config.yaml
d_model: 224
positions: "rope"
rope_base: 1020.0
attn_scale: 0.175
bias: "qkv"
parallel_block: false
extras: ["local attention windows", "gated attention", "exclusive self-attention"]
schedule: "wsd"
final_lr_fraction: 0.1
batch_tokens: 65536
doc_mask: true
z_loss: 1e-05
Each number is 128 + 24 x the weight over its row's rms, rounded and kept within 0 to 255. Layers, rows and columns count from 0. Numbers have three digits each. The size before them is the row's rms in percent of the matrix's.

# layer 11 attention output (transposed), 256x224, rms 0.0791, rows 184-191, columns 0-111
106:155159090140173183122150136132155112132168137107103108089172168130132125138092156149141130127105145131133142110124156114158083120124100110059139134158117141139176100127114152107091160162138144133117129080159096097110090108119118070157078108135147148142147145117149138127092120083117127167119132115164123084121101093112114115128165098149
110:139130119136151184123153125126163102098120110172093107133120161137080117106124153172131130095103132135135088126138096093107111132096059108090100073151128127123155110128110113121108114073140107123152148077142122158133099147138132112134109113110107141127091123095165146118134132124109129138135120108136102124150080134071094127119124117109
102:102151130085111121127104122143108106172100125072128154120136122134123128128143128082113119119136137142131133115130151150155141140167149150166153158106185126142164153116107098127154146173110143156104115163152129112115162093120151098092087112105159129165143140114101103162112108105103148110139139176127189089139168129154170140151162124130
086:134158116144114121144149129108103151127173109128149173166172167165144144118120113087151155105128115117153119130114114107099092122136135114125155131104097118139127090115152173127112090118141137141143126105089141123135129109121083140109154093114147240109124123130118111135147118126125172140095084118154151125103122091121127120128105111143
112:152131048098096075124144120142083113093111136160158104121119168130103132125156117118116128118125138144098158114088135142112123183168155115133149128181098120147125104121141152124116107150119120112095180120122135134155191131121135153115102199161146112149138081137132124122090142165157098112150107114089098133106149113095163147091069111114
104:129116188127094109151089179121125141153090096112099109124147138127136127090114135142135076139125160156093120157128129120125175147145103118129085141128140121117139107141149143102120126106149101111168139117147124152120140143154112113113121180139132133160083114142105162113155174108145122145128128153118075128157159176107130116092108139133
098:147118146104130125176138116144137136123163135138154177128132100152124149095119149107153169110131160141120081131120113104157127135123117078104121172127148131088133120126094135070083115130130135144118120087113131122061129137123078104137148115136142153137119101104137133083112119121131145149097097152159150129099147123119077100132148147160
093:124115133116152131100120104169185115117155136118118099128146126101111097123122172172113148142105156137097093098141126114106128108107148089133100147182139083090108118129099079124112141124142108131124173090167108145121131130135112100138115135163087113118114093125110156104131125131120077122129097132095133117128126151138105126092127123109
# layer 11 attention value, 256x224, rms 0.0603, rows 185-191, columns 0-111
093:102092194109180147132118084117120151119111095175117116144124097116106179110148153158137115110120133160115170112112143105113119145113139123146128145114141132131127123128129138117114110148134131099132132109132152135113102076083152145117146133083117113094129121147140106177152097145150123125127153129132091130133126112143127172131096166142
099:182111109152089134160133136135119086108118113105131132091134125100114101155156181106131126118196119095144105135154119148120143106157133146144148107124129134147146152150107118151136158108117131138098113157120131189131131152139115143160074150159117111153144130176093117084117164143130149149123116144147137124153103152136123136133149105126
088:129093110124117136134123129110121141150145110149155161130136100130147088144121144112143109089123154162118125113135088150124131111129122126143152140116120195135145137107108129103182159127083105096137156150114106135138134129144124153115070123111104149075161094136119138158110130112155193097112085146124132157149147149120117161149104099094
112:119136108112118124114125127128097130159140126150128128099154145133089085097144108188090116143131130149140152135133123137128181110134142181099142127132119144135111141090174132166149168137159097176142131119136133105093109138141163120137128142156118154152119121151097120100131134089143108112157095114144095133093134119126137136064120084112
101:109140148132118114165165166151150161142106107122105110212137116179122176115139115167147110132112092117109121123162166138144136140097095125157135133139159130124101081133147142137131079137132113137132188147134148099118131148089130082116183103148117129134117122084090109138085128124139133104152126114133128120112147108155126121118145171150
107:151129155132131093155107114143113131124141114128161085161118093131073133135108159114120132097149144130162056112146086166131136133125144115118169152147083129185125133115126126123132134135126165112141090135117130163119135067112130165122094080112157120143131137120110176145137126150092073121118123133074166196139125146117114110130119139147
102:120131132114127140127119110157130130087132149134162094148133149148071180085113142116128146131114142137120125106131099157160137123115114146151123158153107091130122097132141126123106131172175163110134134146117145123125118076122158161120154133154123132132104113149093135098167073130105075111145086142117133148151107151133115115096139129167
# layer 11 attention query, 256x224, rms 0.0648, rows 192-213, columns 0-111
090:145137112160109106161185180089130085090167124111161111102119094102138151134116132121082132153145117120122153142139167139139132114124146096125127137136093166113146138141136114169131122112157113172144151134167109076120163143130131125131145108185182112121136142148136126112105143102130176129110112129109135132127099140135114081167125167130
091:099145136143100138151150156084149083113124154099130090139078109107153205142150121137101107134084133095104144157117167146119060144116152080131141113136117134143142113092130147069146131114110154144098111151116126118141156094148167170151159130127134143138169149149188136113076155115135139154127121115108116132125110091130117125131115109122
087:161101130145084163150141135090110081099110123104116110117134065130149118094115182096081139110133150112105139158156091129136141113109132096104103113123132105162119089110122132137107126118110149150109148161115156082154159110165142131128128131115132124135156115147130147140129163115162170094103154119133140146102108098162091158151103151150
082:182090130132095118152149107132129154123102157133151104133160142118142136162128156165137100092156151114134168153101093155090117142154141093121159147151098167120136144112145138127052136148133129139120132125080152131145144086113165144174109159149125140130142139108161086143153136132120138138139139134131118110124128128149156142155074122125
075:131129120092127083096111105160192143157093137137142137113121118137155118087131117152175137148103117124140118099094089096163141098144101153147126140096131135122143130100102139167151148153097091134120143113126152145112146131119147104122114147076164127127091141088103138159144086127140096104172135147105109110129123163112086109132159139159
098:148135132148093128146175176080116097144110095143114109142095096124124102105122161102109153130128114149123109140169105103143129136116124094109095126108143099160093122132149126127142120120137140152155119113126124134142128184119101090140124101147126137143131130134133141075133165093105203132106131122142113121087132130118121117147145178136
089:133117128088157117098100084164160153135126145091175143138140179141138099150125093179126122114146150126115149106114140132125140160170116170099148157153129137144154159132104107121100103150168140118118134128134121073101150135137131123180102134101108092151134133174097142149137086160154094171121119136135129130109157157128161119119098099118
089:093135152138114107111131130130168137138080144136141124137097111142190165112118126179135116134087116136155141124166123119107109127147104130149113126125192145133149136127125130159193132134133124113128135123152136129097177120132098145114159134129133100113101147091110174132113137111155113082142151109158150128125092128157153144148132149122
086:119118121151085113117149162119138155144120103145089132111048111141100144151095138142115150149097142156142074115122115130139111115112127123129148140069142128122109155155127146126167123132108138128110112165144117147106105144138148118096126162135118152094074154118141099122116144107128140086179120171116118112113108136142113126139152139167
094:162135098115132135133103109155090125102182136109101118104147150121062103150132148107113140107103159132133100122119120155133142097138155140149183155185131133115153121124158113092068147134161098087141131108137147127164108126134152168131092155101084129108150111148119134131136110132122133193131098163098123147123137147113114115094131117126
098:160169090134140149129154182100112089126155172076147101112114135150119117119140131138117134122158163118170096129115161139129108154098116150099139118147139140144136152152109117148151153116166165116141111132141130067088130165084115154126116106132140183114138133142127109111133134088072163145121085106160151166151125145098132107167114159115
098:133127136131134145137098109143121077093144153127149086160117117078175134142113175170097147149195115128120116120124152098103141157084116094181137095134123143160125116140136123091112127144167085124118119129141137116145188084167123181135118168156140119131166134102143152120142120151143131173099147113088117141099126131128117099176103148164
091:081132135115118121097128103154119156133142182128088122150156159124125094122144124121134088131105150133156066135105170121123134151171124146047102136120179140102109150129119109118136156142142133080151141118114127121168143128136111189130079118149172103099157147147118144120159121152162139104131100147121129131134171108147159117125089139139
099:102137132153142123187123126129177177158158126120126116130148083145150163100118144119128122132173136149115116139157131127135101174114160080106135083107138092148156082143152133122116159121120116117128130111085126132129121155164136125119185163098119120118101183128162150096126124110102093098150134109110141166149102102157132127128146191151
107:162155127081155139079116084154123091121206139111115104122179141118079071137124125142127141124129143118102156127127121110099141175120085119163145117176118105125140113145083107087132105143182150143121103081129140136141108110150099127135074129138104099112141097090139122143140109172109118165123120131110107128109176099106094122127134102137
099:149141133091160153132136101147124119144165117084134158131161134127131105122127143114126093131142135126123157125146104110128148111138073067113124132150137122163125141137091121136143129123171142119123129102082117139157128134132115130150088086176114079144183126154100107104129083169190155126114121120153084093080171118116141138088135128131
100:111092133189122131189158073102122150115054110123139130153137113109126159133148110147146148144140078112125127142144104120139133090095146123134101113105137160132149155097139165131152128145088121099111154167153107177128139120125163103133174139083181146099103151136138146129130111154151135109141173114134147087112103077145127120134130159168
110:121088156135131114134144111162164157165156101131108159050097110135117115156142155088141130109106157140144155111106098098163120112144134116131165145098130125133100110106113154164125132124143122148102147133158113167123070130101139115136136126122132113131076159150177086175116119142115129125154129116130128093128119128099156147120139112132
109:088149133135150114100140220104132116159122142078120131116118094138163136067132085136142131129124105121146105143113147128089084156088193128115084105137155128145136128105125126151145147122132122114110138132139091096115135140126150114118158081103165157154134132158132137124086114081129120129172107096116151119124136128148131091119137179163
111:114118121085096140096127161110129099115127147148114122110185143128111104105123079152141128137115134108100127163113131103084129146109076128124119081167145122143133143128157122137137097162182106102173138103127129138083155097127141106097125125100128094141120127136101120105140134170175128129149139105102078135111177133137085128136095154118
111:095119112124108100124155147118112175120104139123139124141132138160132152115141142143141103168168134122130101138138097145141123119144130160135098139136148110105132173104131144137135104117072128117181140138162154157106134172096128088146163151127158121100130156130120143105174089142158187122170121133127143067135134125111137152184134149112
098:144147120132140145129126137119147150147204190120121135097110117144139126149153103118155127100164141144154159110133133126091142145116121112116137164146125125152128119127153106150136153080142113100114156096143163112123130159120128156140131111135074150124145097091140120110111126121068120151151127088120160151125111110088116125148130123106
# layer 11 attention key, 256x224, rms 0.0639, rows 192-212, columns 0-111
091:161116076161119129127168122101134070142141133116178121130115087107140134133147148104122127111128114117106116147168154157102146117130138057088144127139145121156162168142131129149144107090109125175142131105126109116145163124125159157118108109150197128136156144118158113098099105159117132129150115118147130119098133130148119107167119143158
103:175113075195119130146162115062162060124137101124163151119161099118167118139126145118126126133157113108132155165160112143109109123125137090103150161126135160142103173131187136114137132119121126131130101110148115117117159141081119132103156128192142153117135164152129096141067146133136122111114131134116083144097140157164135118118133128133
083:167139085194103149134150147047147129108117117063132128107118101120085135126126086106149191140135146161071121112140130118149121106147149108116128129132158136173140139126152121143159116122127128117138109128100121110135156116159131091109149124113170168139143143107142090131127148149123130138132135121129103126097153144101090114152133145114
099:150205148107137151095129137115122133143183137098155123132136098115135121092135163076100149119185164132127115097105141139143133130102164144123125119099141136115150143190134139138134177100145133094126122128091100123162169083135112125121075106135106093114101106153128099147106107137109162127112111119124146108132155177085107116153118109144
089:134128120137147128116139140134140104124160129171114159153142123125132117165150151112118126154141126118132128130116113140166124165128180127119148148140101126155115136113154116118137137161156120124144128099172139150063137126113171139142111127131168139136151119132138117088129104176148101067122126154074166087098109107152139160118139136113
104:183115111189109104158187142096109110133107117079169151124131100126152141111154125135116133170148127122104120143159178139157109087119144101110124116128148082132108164128130119210160147078129135100114122144102120103161142124156144140119141117173183143124120113121166111134108123135122115141156136142114161129104141146139109141168137134140
098:106113134127139111132094101147135116138163172165113148126125146128135134158116108062179121134082170133126146118082128124144183127145139151155111164127134146114127085104139128067141111168125111110123142111134096148152087121141115134124110167125130115133138109096108142141119130102141076120137121162079080165122109108163107121080111120140
085:129085149128097100085131165129124129108111135117172119137134132111094135121126144146097113202114153098122164194121127116159148159114125092071159099152102102150099112153116133072127140169136118161129131092098145122122130109156110159138155155181120118128108134136137131111123115106110123130125161102118072134132113114167168151132128137122
087:112129155116122177130131143145080171151115110132122108125143111133120155105117114191115154123128151198148132145190169104090152113119116162058152134102146136149113121097121141219161126126094133147114126121154112146132111159114143101164149129141103138085101141131096115117134124130136163136120096103100139138120142093106131123144120141111
094:083109152095121121125109124152126151138114117141099123101103150129139144110145110092141156121095132127102134109095133120138102126140144152158118121121164097125166124138114116147111131137161128084104099129134108146130114118102152085124134123078164113149136174151148088146102159146126090090082108154099154109139099133121094144097116097129
101:114147111145097104148137138101165117092093108117136118134125091125151124143136136097136109140095104167122192130152126126126107140135133111144103182105160178093138136126084140109148123155117170142108137119128111103126142130162117101100080123166169098116137161128181147130128137112082115137107113130120074112139083124161126101110089180148
092:147128136136130128104115078152115095104104126098155109156129163134119116109124127124099126162147157113145125127136119152150125123163126080156125154145112128124197118127127117053157141136153170120121130128177133150106157106164114124127108118133137120175146108143126158128117093177123162147139117137138126048099086147166147106142099106128
101:101104130135142096148121085127170158113074133118114159111149135170116114129137131103109127141102093146137114152102143111132088107167109103137125125122107136145157119102101123140152118147157134076151127122142143172132128148149109112102155112114137085125148178132109139136129143166123125150114077155149149140177110119145144108069185149121
097:122118130139114138127157120131160126164150100114156146108161149102138136090109178148152127137136148118146120137140092163112155137131141103167152108148138105144107115112120133136121145113123105123110140165109126080143131164137161136076115149131144110134139127126136102151112127110147141119141165133110152104130086133099135164152115164137
096:152125146129132136137093136108112100086154174137120086143153170134180115130122132123132095132125147082125106132124132119102117145145112120156112100141136109131186127132090105109126085178155145163151096097132142108115156145104064124089110154154129123152171111112127141119130150077137097129133145123129130144105125141184136099120126080100
101:073124135164117104158142146090119098114118117145114149129096115130099154153127113171148096126115129163164166101124128128123149135128111109094108163097116133142114135134133135106138140128147167162136138156086091139134108146102129154126143099096109138152142136148122126111079101117090122139147127089150080119126134141172143109129129143107
108:110114116170083124127162147137099152126136097133142115161135107132109152129104131163088155103105122170114150141173129121133103132082134134105145106080136090150104109122121169182098129086156126121141139130144127110126143146104159145114140131113106146072079123131137129159124101127169118101170141115120109115105179130101129182153143154155
085:116138157134110153103108106147142196138123123182110126130078141142109173102140124122156118101127126186137133097115132092091123121127110147133109167121109087168123112118121122177096125112133110123098147144117146138141088124108161127112140104106112137106090135142123097133117114122131074124167128120082149156133122122090113121100141115128
095:135111148098112112101108160114111146177147114130128106177122114167105120084158138097133114118139129112177125116102111142097145138158124147102111111105148127133088118123169119133084148095145081090157153139124185111123089163129125097147108159161124108146173151161133161123107075149146163116135096104140109073149098127068142153150087168125
105:112105130103125145123119180112099096130117169111162113111141149147138126115145116155158096146143143078157099149144190124101168117136127097116115101109096159118160143108128094165148090169103172112152111126129108133146112119138111131108163104133162160130152117164076125131135129132137128125142095114141121109154136146186140093095129163130
094:085101162107113112117130175148111167144146147168105116138102105150115117108114136112095143107137156150128122138150181126115091115154131137142111123136165077132169117135109170159140112126149154093147103126124121127153155112180102096116104109096132090125120126114119132135154130153101156138137122130157103130134164135117131149133147117163